{
  "num_hidden_layers": 12,
  "hidden_size": 160,
  "num_attention_heads": 2,
  "num_key_value_heads": 2,
  "head_dim": 64,
  "intermediate_size": 640,
  "vocab_size": 7694,
  "hidden_act": "gelu",
  "norm": "layernorm",
  "norm_place": "pre",
  "norm_eps": 1e-06,
  "positions": "rope",
  "rope_theta": 100000.0,
  "rope_fraction": 0.25,
  "qk_norm": false,
  "attn_scale": 0.125,
  "bias": "all",
  "tie_word_embeddings": false,
  "parallel_block": true,
  "init": "trunc",
  "init_std_qkv": 0.0261,
  "init_std_o": 0.00533,
  "init_std_up": 0.0261,
  "init_std_down": 0.00533,
  "optimizer": "adamw",
  "learning_rate": 0.00204,
  "beta1": 0.9,
  "beta2": 0.95,
  "weight_decay": 0.027,
  "lr_head": 0.00833,
  "max_grad_norm": 1.0,
  "warmup_steps": 476,
  "schedule": "wsd",
  "decay_fraction": 0.655,
  "decay_shape": "linear",
  "final_lr_fraction": 0.0,
  "batch_tokens": 16384,
  "max_seq_len": 1024,
  "doc_mask": false,
  "z_loss": 0.0001,
  "train_tokens": 157600000,
  "max_steps": 9620,
  "dataset": "wikipedia_en"
}
Each number is 128 + 32 x the weight over its row's rms, rounded and kept within 0 to 255. Layers, rows and columns count from 0. Numbers have three digits each. The size before them is the row's rms in percent of the matrix's.

# layer 9 MLP up, 640x160, rms 0.154, rows 319-474, columns 120-159
100:144101125176109137095129139128142117120126177110147077109100097111169115158173151134148134110145151079074111158169122073
101:086139104092151189139130221215155093131114151099153104173065207114169105136168143180142120089156144113173134102131151169
093:095152105112166077129081101161174141149118168181164109108108138093134082114142120147211155101178127168152102119124116176
094:138098112122126189108103087128084135147128119121156103070163143103109058056117119124132125170134088159157145153120165150
107:163124156149182102092066141160111078139093120145184051088063125114097078114110102125093163174135205138104134160080127153
098:117085114156115164117146151172112098108153165128123079099122161094156137116115171149141121150090152137126091141094145157
096:135051083120149100094099180185094164125161082208123094123128104122149092097124128173149133095109119212129179165140191143
100:139153142052168152146135158119137159128049166179159150153126186100140089121117116135112127143204215085158149115135134129
116:095145094107113120120111112126143126109125184115161124137083156125128097134106125125142113156126148149048184169072130131
090:177111085141128161203164108110093162125098148143165160157140071172134070165134083145138124124107137184114142079139151110
101:131184135098150220087115151113110148128075172122165125130109168123094115086165140092145052100112128134075141076196155147
097:179123100123129119117126115125145087212048104131144123122123098129093114150151135138132088121104123103146097121175127123
086:095135123098099107113130158113143123095129162123172109066121136129164083101142146146135167153209116157078184141082107169
090:175089136127171147097109159198126116080142135168178131099153152117135070118121125120140185126090187136092148117145147093
102:159087180171138143066107137122193109142126107134178161162128144088104139130105152109177067146180155092126146157112141157
094:124134169155184156098172115144145084174088140135122137077155143113142077107097128144133156147123197101092172143142092071
109:158148141119153121051074130175161065125099126155084131173147107149175153092153105150201147084078124135206186127135141137
107:165112133108200125134094134112117103142106098202136098132149123139184053099104099128172176158130121189173134134122174166
113:188075107154110129148195200161085147117129120164157155067094100154113116073141125160120152163086135113115139155110144113
110:132085073173098159139134049106151159145090099153155149161086160166103148133084137146174092184094173131103114132134128142
114:153116089078112091094122132128092187129131136128180070148056132124138125108119135174134118113114132151184121163151125149
083:114116158052114093168161124190170135159148155093125088116150139132135081102131125153159151126189151187123098093125151200
093:121078127187120159168123145107111151125171128163140084088017117127098096135155133153133134108153088185103145135074160168
102:200078134139156146071075113081103080152171074094122124162081138058133123095097154131110093174062138143121135153121138131
102:143155096043187100134158164106096087142125138092110085074164144120120075074121135152095110087107103185101148088169132162
082:122122169101130148111157126171112088173153173191120125130078101084120141092087080101158119133149127118163148119199112160
129:122130092164175157127110152147113147169109132079099026123067168165136126108111129192219153142086176130125175148124115133
102:079117125139088151068081132131092093134072121139129111156104103167192078099167115114124086189109174101114148177089161169
119:127114145146154110089107130150101158107094159134132103089108166103074103140158152133130111166115177158078088126128136167
095:097132156112134115109121087201072130146158179090146122105142108120129148073070102138201124137106084194166128121093184137
085:133086109129155159157150156094141094188114144133111115133071183111142093118152143056121111173168138138070092067190187075
109:125134097152154102119110111173123104124120112139151105211093124133161129110164123138215095136183135145128118092075132182
108:157095105086153147126151085144134092131101131111142113159100182160134091112129102097179109149168139122080070165133204124
102:185122109171140158139103091070123096090123117100165094104153153168106151104107154137100109141111139107088115116093150159
094:083097101119134115137153172112091118130116134151142092177113073122121172097165165154134083101148173126117205161137140162
093:147127124143127153040092141121200131144085175180192171171131165122156127163074152112112055155144188132091141113140155127
093:220122131131178111104148114073113104176127132137138135091122154125126135110128100088135090103088165142131173172157131135
109:162126098131121091077106136124138112123100081147148122093109105148166094126139092155126131091192162179124139104158152146
116:171115166138124119135092111110118128130084084111124085159106107144141134093140131153142108182123218119155109149152138135
102:169065134156164115132077122152084167102119126124115115102140057151101091107089137151216164160145173223135101134115166145
102:222109168146137126065214128201145098191135056115109107146104131100154130125137138169144159188079116109180134115139153129
081:120096117105163109047107123102084141091130167120147120095136129086174116118080099152173141142119096130152130143188144137
086:115130143107131130080121133137165133138131088151118111118133185096144077126091166186149177161086137092124225143178095113
125:121149147152163214143138123085141145141113093124116076160087148140119128091089108159157105160081204101134131161114141129
098:173171204147123163116084137193054073147091195124141154150081084155200128117128080129144086131087131105135198157143140136
081:183135071089107160118135106133160120092151135199148089075199110074159119142103102168125144099134111129107125134134108103
106:186121194160136201134107100154118069090148154163147109146162099129179158081127113109139060151086179120135096171168199131
098:123105153151178181062131068130159148096122133188125136117103165094141092135081131138145112138111185128119177183105101113
101:146144148128154158091076173088142075141148165189126107115129120082128145131171099156134094154098135118160140207111081198
104:179139099061151111084163141100108174142113152094139151102116158083163126113108091133117102157164133166117130145105145112
092:128111199125151161091077129050124129091085166071116089176125154126111121113169142121126096161077213108107058179166188162
097:085161174130152119160156104141176058167107141147093060148082133137148099088121116167115143149216126188105121136149102152
114:142109087116158127088096100120088077132134100171104123170067128112158099121100146147149119129146209102111172094208129143
108:109152126152107166098138148179082159097090144111151115070090126053152101110143045113171117141113094141156183161102158166
078:116098087163102116134125097168142109196097154114115111129122191085117088144131118106093155102158090150159126150130126138
111:142099106116128135107134121158136175125088116166129107111105108123138078164097037106129182103102125112094095103150202125
096:107059120082159145128124102116129138081134139145128100125159181157089080112153139159125113130132128148162123129106162154
090:111107100112148130159183101172151115170121128137128137130170199084083128031150054145127122147137081135163076130082151093
092:152139137205131099140120109148138130153073103141153155095132147128112105134204125153143161099131156130119127139104103084
096:085077080120173151138074186139168096124091169155120143125166123141171138104122136105147144143170194108113157091155171115
106:124146089136138117093177125168095144121094072195127113107093162112097133155100149119180168150121193193044147091123131166
102:122125089102128128119058131187123138074111168121180127141133128136146149097123119159140175181121145123063141187100131108
130:135108205123134122140130128140187117086107102171137060081075141109123128090141118170160155118159159146100195094186098110
108:154132134154129100060068152171166150190145136152134131128128171086161078047156123136121085108196189148079101150134128108
100:123082157126140113128148118133194101133133179130147106136098152112112131074177095101120072191129153119155124124163117149
088:131103147125131148152138107144130139157069234140118131118130143142122105062098118108167076180107125104069185199136114138
094:164159130161116172133068094109087118111125120132120118167099120176122151131133153124142099151156142164113126111132196097
119:149090171143143052125093131129110128127132122181133126089101140188113114119109104129153131124185115160097149109107196181
105:142060121079116146121121091129070090112157081158152076152117116149146068135093081162172084144117156135141188125153138170
099:112115156176128168085109148131122056177148105159092135140110181076150117085111144122124020116122082150139126160097169155
110:113135154098148110128169159156164176150123150113147093169137144120138128165137133167181101092090147130137188118167181146
096:123048111141187097110093073110125073175136114120107111099090149111122123096107133192139170157166187147128138112073150105
124:141052135134188165084109159129119148066102102137108139127146128112119072135133123123178106141167176154101153076145136137
105:128124121130151125135115091167130169170089118198101068127122127163130144094113081144164138123191135205085145070194136173
098:115132114101114094092122099132176175141073081131152114122142106168146095115121108152137119122107093159188081093096145092
101:143096182128177113125157119111062120083135079169111075110129137125158108085093101135135191176137177180083186122129128161
093:089148115143104151094090097137129119158111135096188039111111135157115128101173134113099086130163162129163116145111172108
098:180093094095153092119071109068120151142088201108139101180152156123142142053192111140128103120185101108114148181126117133
097:132134141125115116171104131151118169154128107146112119164120115089102094093151116135158104140113111121168097169088117128
081:151133187136154128154127079150132165177061208109136113119102204101118108104165159135175138157147145149081108079082149160
105:104061171098115174068081171152102091190146167086211115131144171118143139126125114115122062131145193126133117144132205110
125:113118100146122161107148077155127128118133130131136119112097188160084105130107087174118156172165167149098149102133184148
086:126201142101108137118148065159169138078132088216236142145122116114151156100144095141151088141125138134155073122092133124
098:081110109116155137153112177124093074112083158119135088124117121051171087159128108108123147168154089118096215158115130164
104:163103149114148132132117166130090138152005185130132108136149130168134174126197117140116144106099199133078151148108119128
083:165152136086147115149151125138096194147091172144134130131122125167194119113104090255177172123115148134059093127077090130
093:064125147186161163105106109185106118190091147133153055150090141104116103097145179115119120118093142133105072107145151111
096:113138131150118077086115114148139107194123190141122139145058124097109118119116175202169082105052130123107169124076106157
096:128114110137145183090119109139093106133136122110117121177152139133166156091149112137167096144183129130147120073166165087
105:162103174093106116133141171130132151111109150188104110108119087128139121104142152148178119138126091127117194167121099151
076:145150100103164122061083089116124127126116089170156122117142096050143161137136151117199104175128168149088124114126101169
113:179141139122131109123124164173067107100084166125106070073105112172119123055134170130138114132114132142067120140111145125
113:158075148194147098135137118185117159130128132142164126146094131093138086134162159184138136101150091154102125070116148168
097:146112098112153156114082168194103141101049174166168109115115141100143154104181158120166115136124158106125163146134088164
100:111136154150191166121084109154112142093090152159169125154104175187150115095180068089162028149114141116127115102128153124
106:083054130150121158134117068149181109097135149110156071156104114100098145106119115118146057176140096132139144185090200131
092:122172178163192119111159169138150118105123211143157093094107141105143128135160072131128139105116118118104133106145151135
103:115095138092168101123106146127130184169159184197119176124140149064137135134099075142159088168164111157106141117177185145
087:053137090116122181100122092081124150117110103150168155152105125165149126096199087121065089104156151109185095113083184061
106:152133146094155107078171139098066100121092090150116136115110125173100138054128122121119114158136108134133095164114142131
098:149055104126145094154120114164095127120135137141145146116120116122106063113129117132110158151154177149128165136081168139
105:188083120106128068116095132107101108083090064161162121113132124145127106151214125118149135139145204161087148177102141118
090:176097097116081115076145076064110094114092120150142106126157159149076174103151089157125183133137136194090121109131138133
097:119104097080143123125153155134192167118116116206135102061106087053135135109080102175149150111095099146124119153125157174
117:162147194118187179111108124113086124165147197083177093109149152158179163157161161135141071132108116143102187173092145188
090:129154097153120141096142071175107159117148083145211191065156175101170142181078100116156138145140106146160145119122138128
119:135100103132204120094133121149180137141048106088137127104138165061161118139103105128152171132077158108097120120136122137
098:133111038086155160131148141149104149098106091200198172089136185170160164089184109135133133139124147153089107095092141098
097:107106139151146195124140105095124126101102150154189111079132125131151168089131147084143056190181195124082145117170123140
105:156067150130131151119113123133129122152087157119147118089121158148106091174165054119129153137186129160132157088150182135
108:083099149147077136137084123085100176163086180084140073133064128181117081130102110133228142143100100148139098058118133168
081:144137218108110151139115136166129125173109115075088067084101111119099125122122135177168171159130101142095092077132147101
098:141122147138192127116110141173114082137115183098146138123120160072123142128072096165154157091094159121045194130179109159
097:116184149084200157090075175137075122181074208148166168167093121178176106082120113117162097106123124111112129143092097153
087:099151079167147113090142095119136156109122171143092117062152147122102106127124111146149139201141139128131116111129116115
093:177057157176090141050094143108056131133137130138180120150141115092128093117140130070147048138110174113110146176166165154
089:150144123074162088091145141161157101098111187124134104123116075124088136113116123128130123162217130110133115165132105153
103:145106150190148101125213174157125148074108102180085138077114118108104103128079150156137174127135142173129206097099082171
107:208125155119206098099096143124182082109065145130104046129163160124084088126136084120107117171104176154186159152164170190
107:167131142068119175059140132124143169165066173137119124120155138118111104098081141157142085170138168107134105107143108144
104:137116129110140135172164124098097161088099144116166160169105087123144120054141103141139115139103208122150132143097137157
107:177074127121191120099103156153114090146143118140113057091105132112140117107078113127159168127094108199120078128169181085
114:095152124140178233161131124151109136128096186163184123117137139134156127085089107095138109143138139107085142101136159133
101:142112115116172178108078177141100083115095173102113141125158218155138102077157108115101089135136149089161157143139158181
107:150102148139084150113060051160116138130116111157115170165116176125121124132179145136138116087116173119134182128131175117
098:158099122115181115147140108138160084051143067206151134152087136087120141095100094200144147186127180127137109168142148106
097:150121077121123113121116117160144111161112102146125071147143156137178151172190072159156165151141164132093167102134157137
104:097175105088148156083174175189111127178125084096158133147153110116170085159197084134135134094157148159141131104130132134
100:144128066090155164150140148144090157102136134112136095110059141106139139108127073117136092096118092157170142155197170100
097:133075053120076094153144107089152144111085134110139138123150174105125134110125150140135157144199152128102138042116150129
113:087140203094131074106189179133126153191086162167130130126088138144154095089123044154129182112113133188114131129158119153
108:142120144059208137102157083223118119148142110111113138137139154097105143151094113147151128133087136232131123143173121121
109:119138102145181141126101144127101122163121116109121080045081136125107122070116153139165128144131136118100095130118135161
086:122174137140172150126103092091121075118093173077151119104141185128131077100125125127169119107125149152097149105075122118
086:112097153085208102094178128175087158077168127136158150133083156091121113054152106107172097153176110145143125123170158155
088:079169143094135138129139132122130212066081101150123121072056119152118150092095199149147092160112134092143132161147120119
113:141157150147146130086120145124066145160097123151172109107063146119130105104092138135162070212175208115129159210087124191
081:209124110065141148088121090139112191103113078141132137052118130102136110090150154134184127187091171159045098086097151120
101:164114155111141106107121120126091161089115131168149117138068185170097129107176140134104112165085161170140097092150146106
107:148101150058086128086136095103093094157076128189095109075082110130085092088112089145121132150136234130160154188144107112
095:162099169176149154081113123102113132139142147151158097072102161062145129087166144163134102105170117159094189189102150120
113:132072149100155145095168107190079159081120129137134151104045090148107160099148074169176138182127109156094198132170115141
095:168157168087152153165117105102096176146118201144166137067130193120125133167154119179146108117080119155125128110150100116
101:122152144093150128093164136155120184192136165170173039107157131118193071150168111170133163186123140113178130133116125184
112:160091167114198138141135099126107146081084109141124110093116117122119106171067085174139134196206184155089127148180088123
108:113129146145155123085105127200108135133044130126139139102101139154163120154092116120178126094141161137084181140159114163
118:125086148092111130157147112116152158130141063161118117176136122137153133080101121139146152163102118135130238117150134167
113:196133150135113124102071137162086102111108137092107109171133104178079138147166123129125067118133203168106165120117131181
104:125129117084152109127116113119180115133082112111131143133096108170095125112065124115115113133069169158075143114090243133
106:106111144136124118094068085160117147084142108124154153109175058119185121121130146138236130096156112142115148146109127165
090:092154121047142151097221157177165151098096128173131145158137126110188126142161091172113113152132121106071158127104074169
113:202135138123237140121060128112083092112115102158079162070163126079143123132141127130184135140117184208132168167171126090
110:205123178169114162161101096130105132202121119126151149118077103134088087113122095122159094123142113180134084198084112135
105:061145146116141185059080145140119152147050160121175123181108106125100123154134069104115106128122104148121138086145138155
089:134114121157139100093112107094109135126121163088114112073137170079127137074113174143209115137100158134057121143064124118
094:222108123122104162140088110141072153170100087119145128194091162165140081105177142138147114151095162103153151133155134103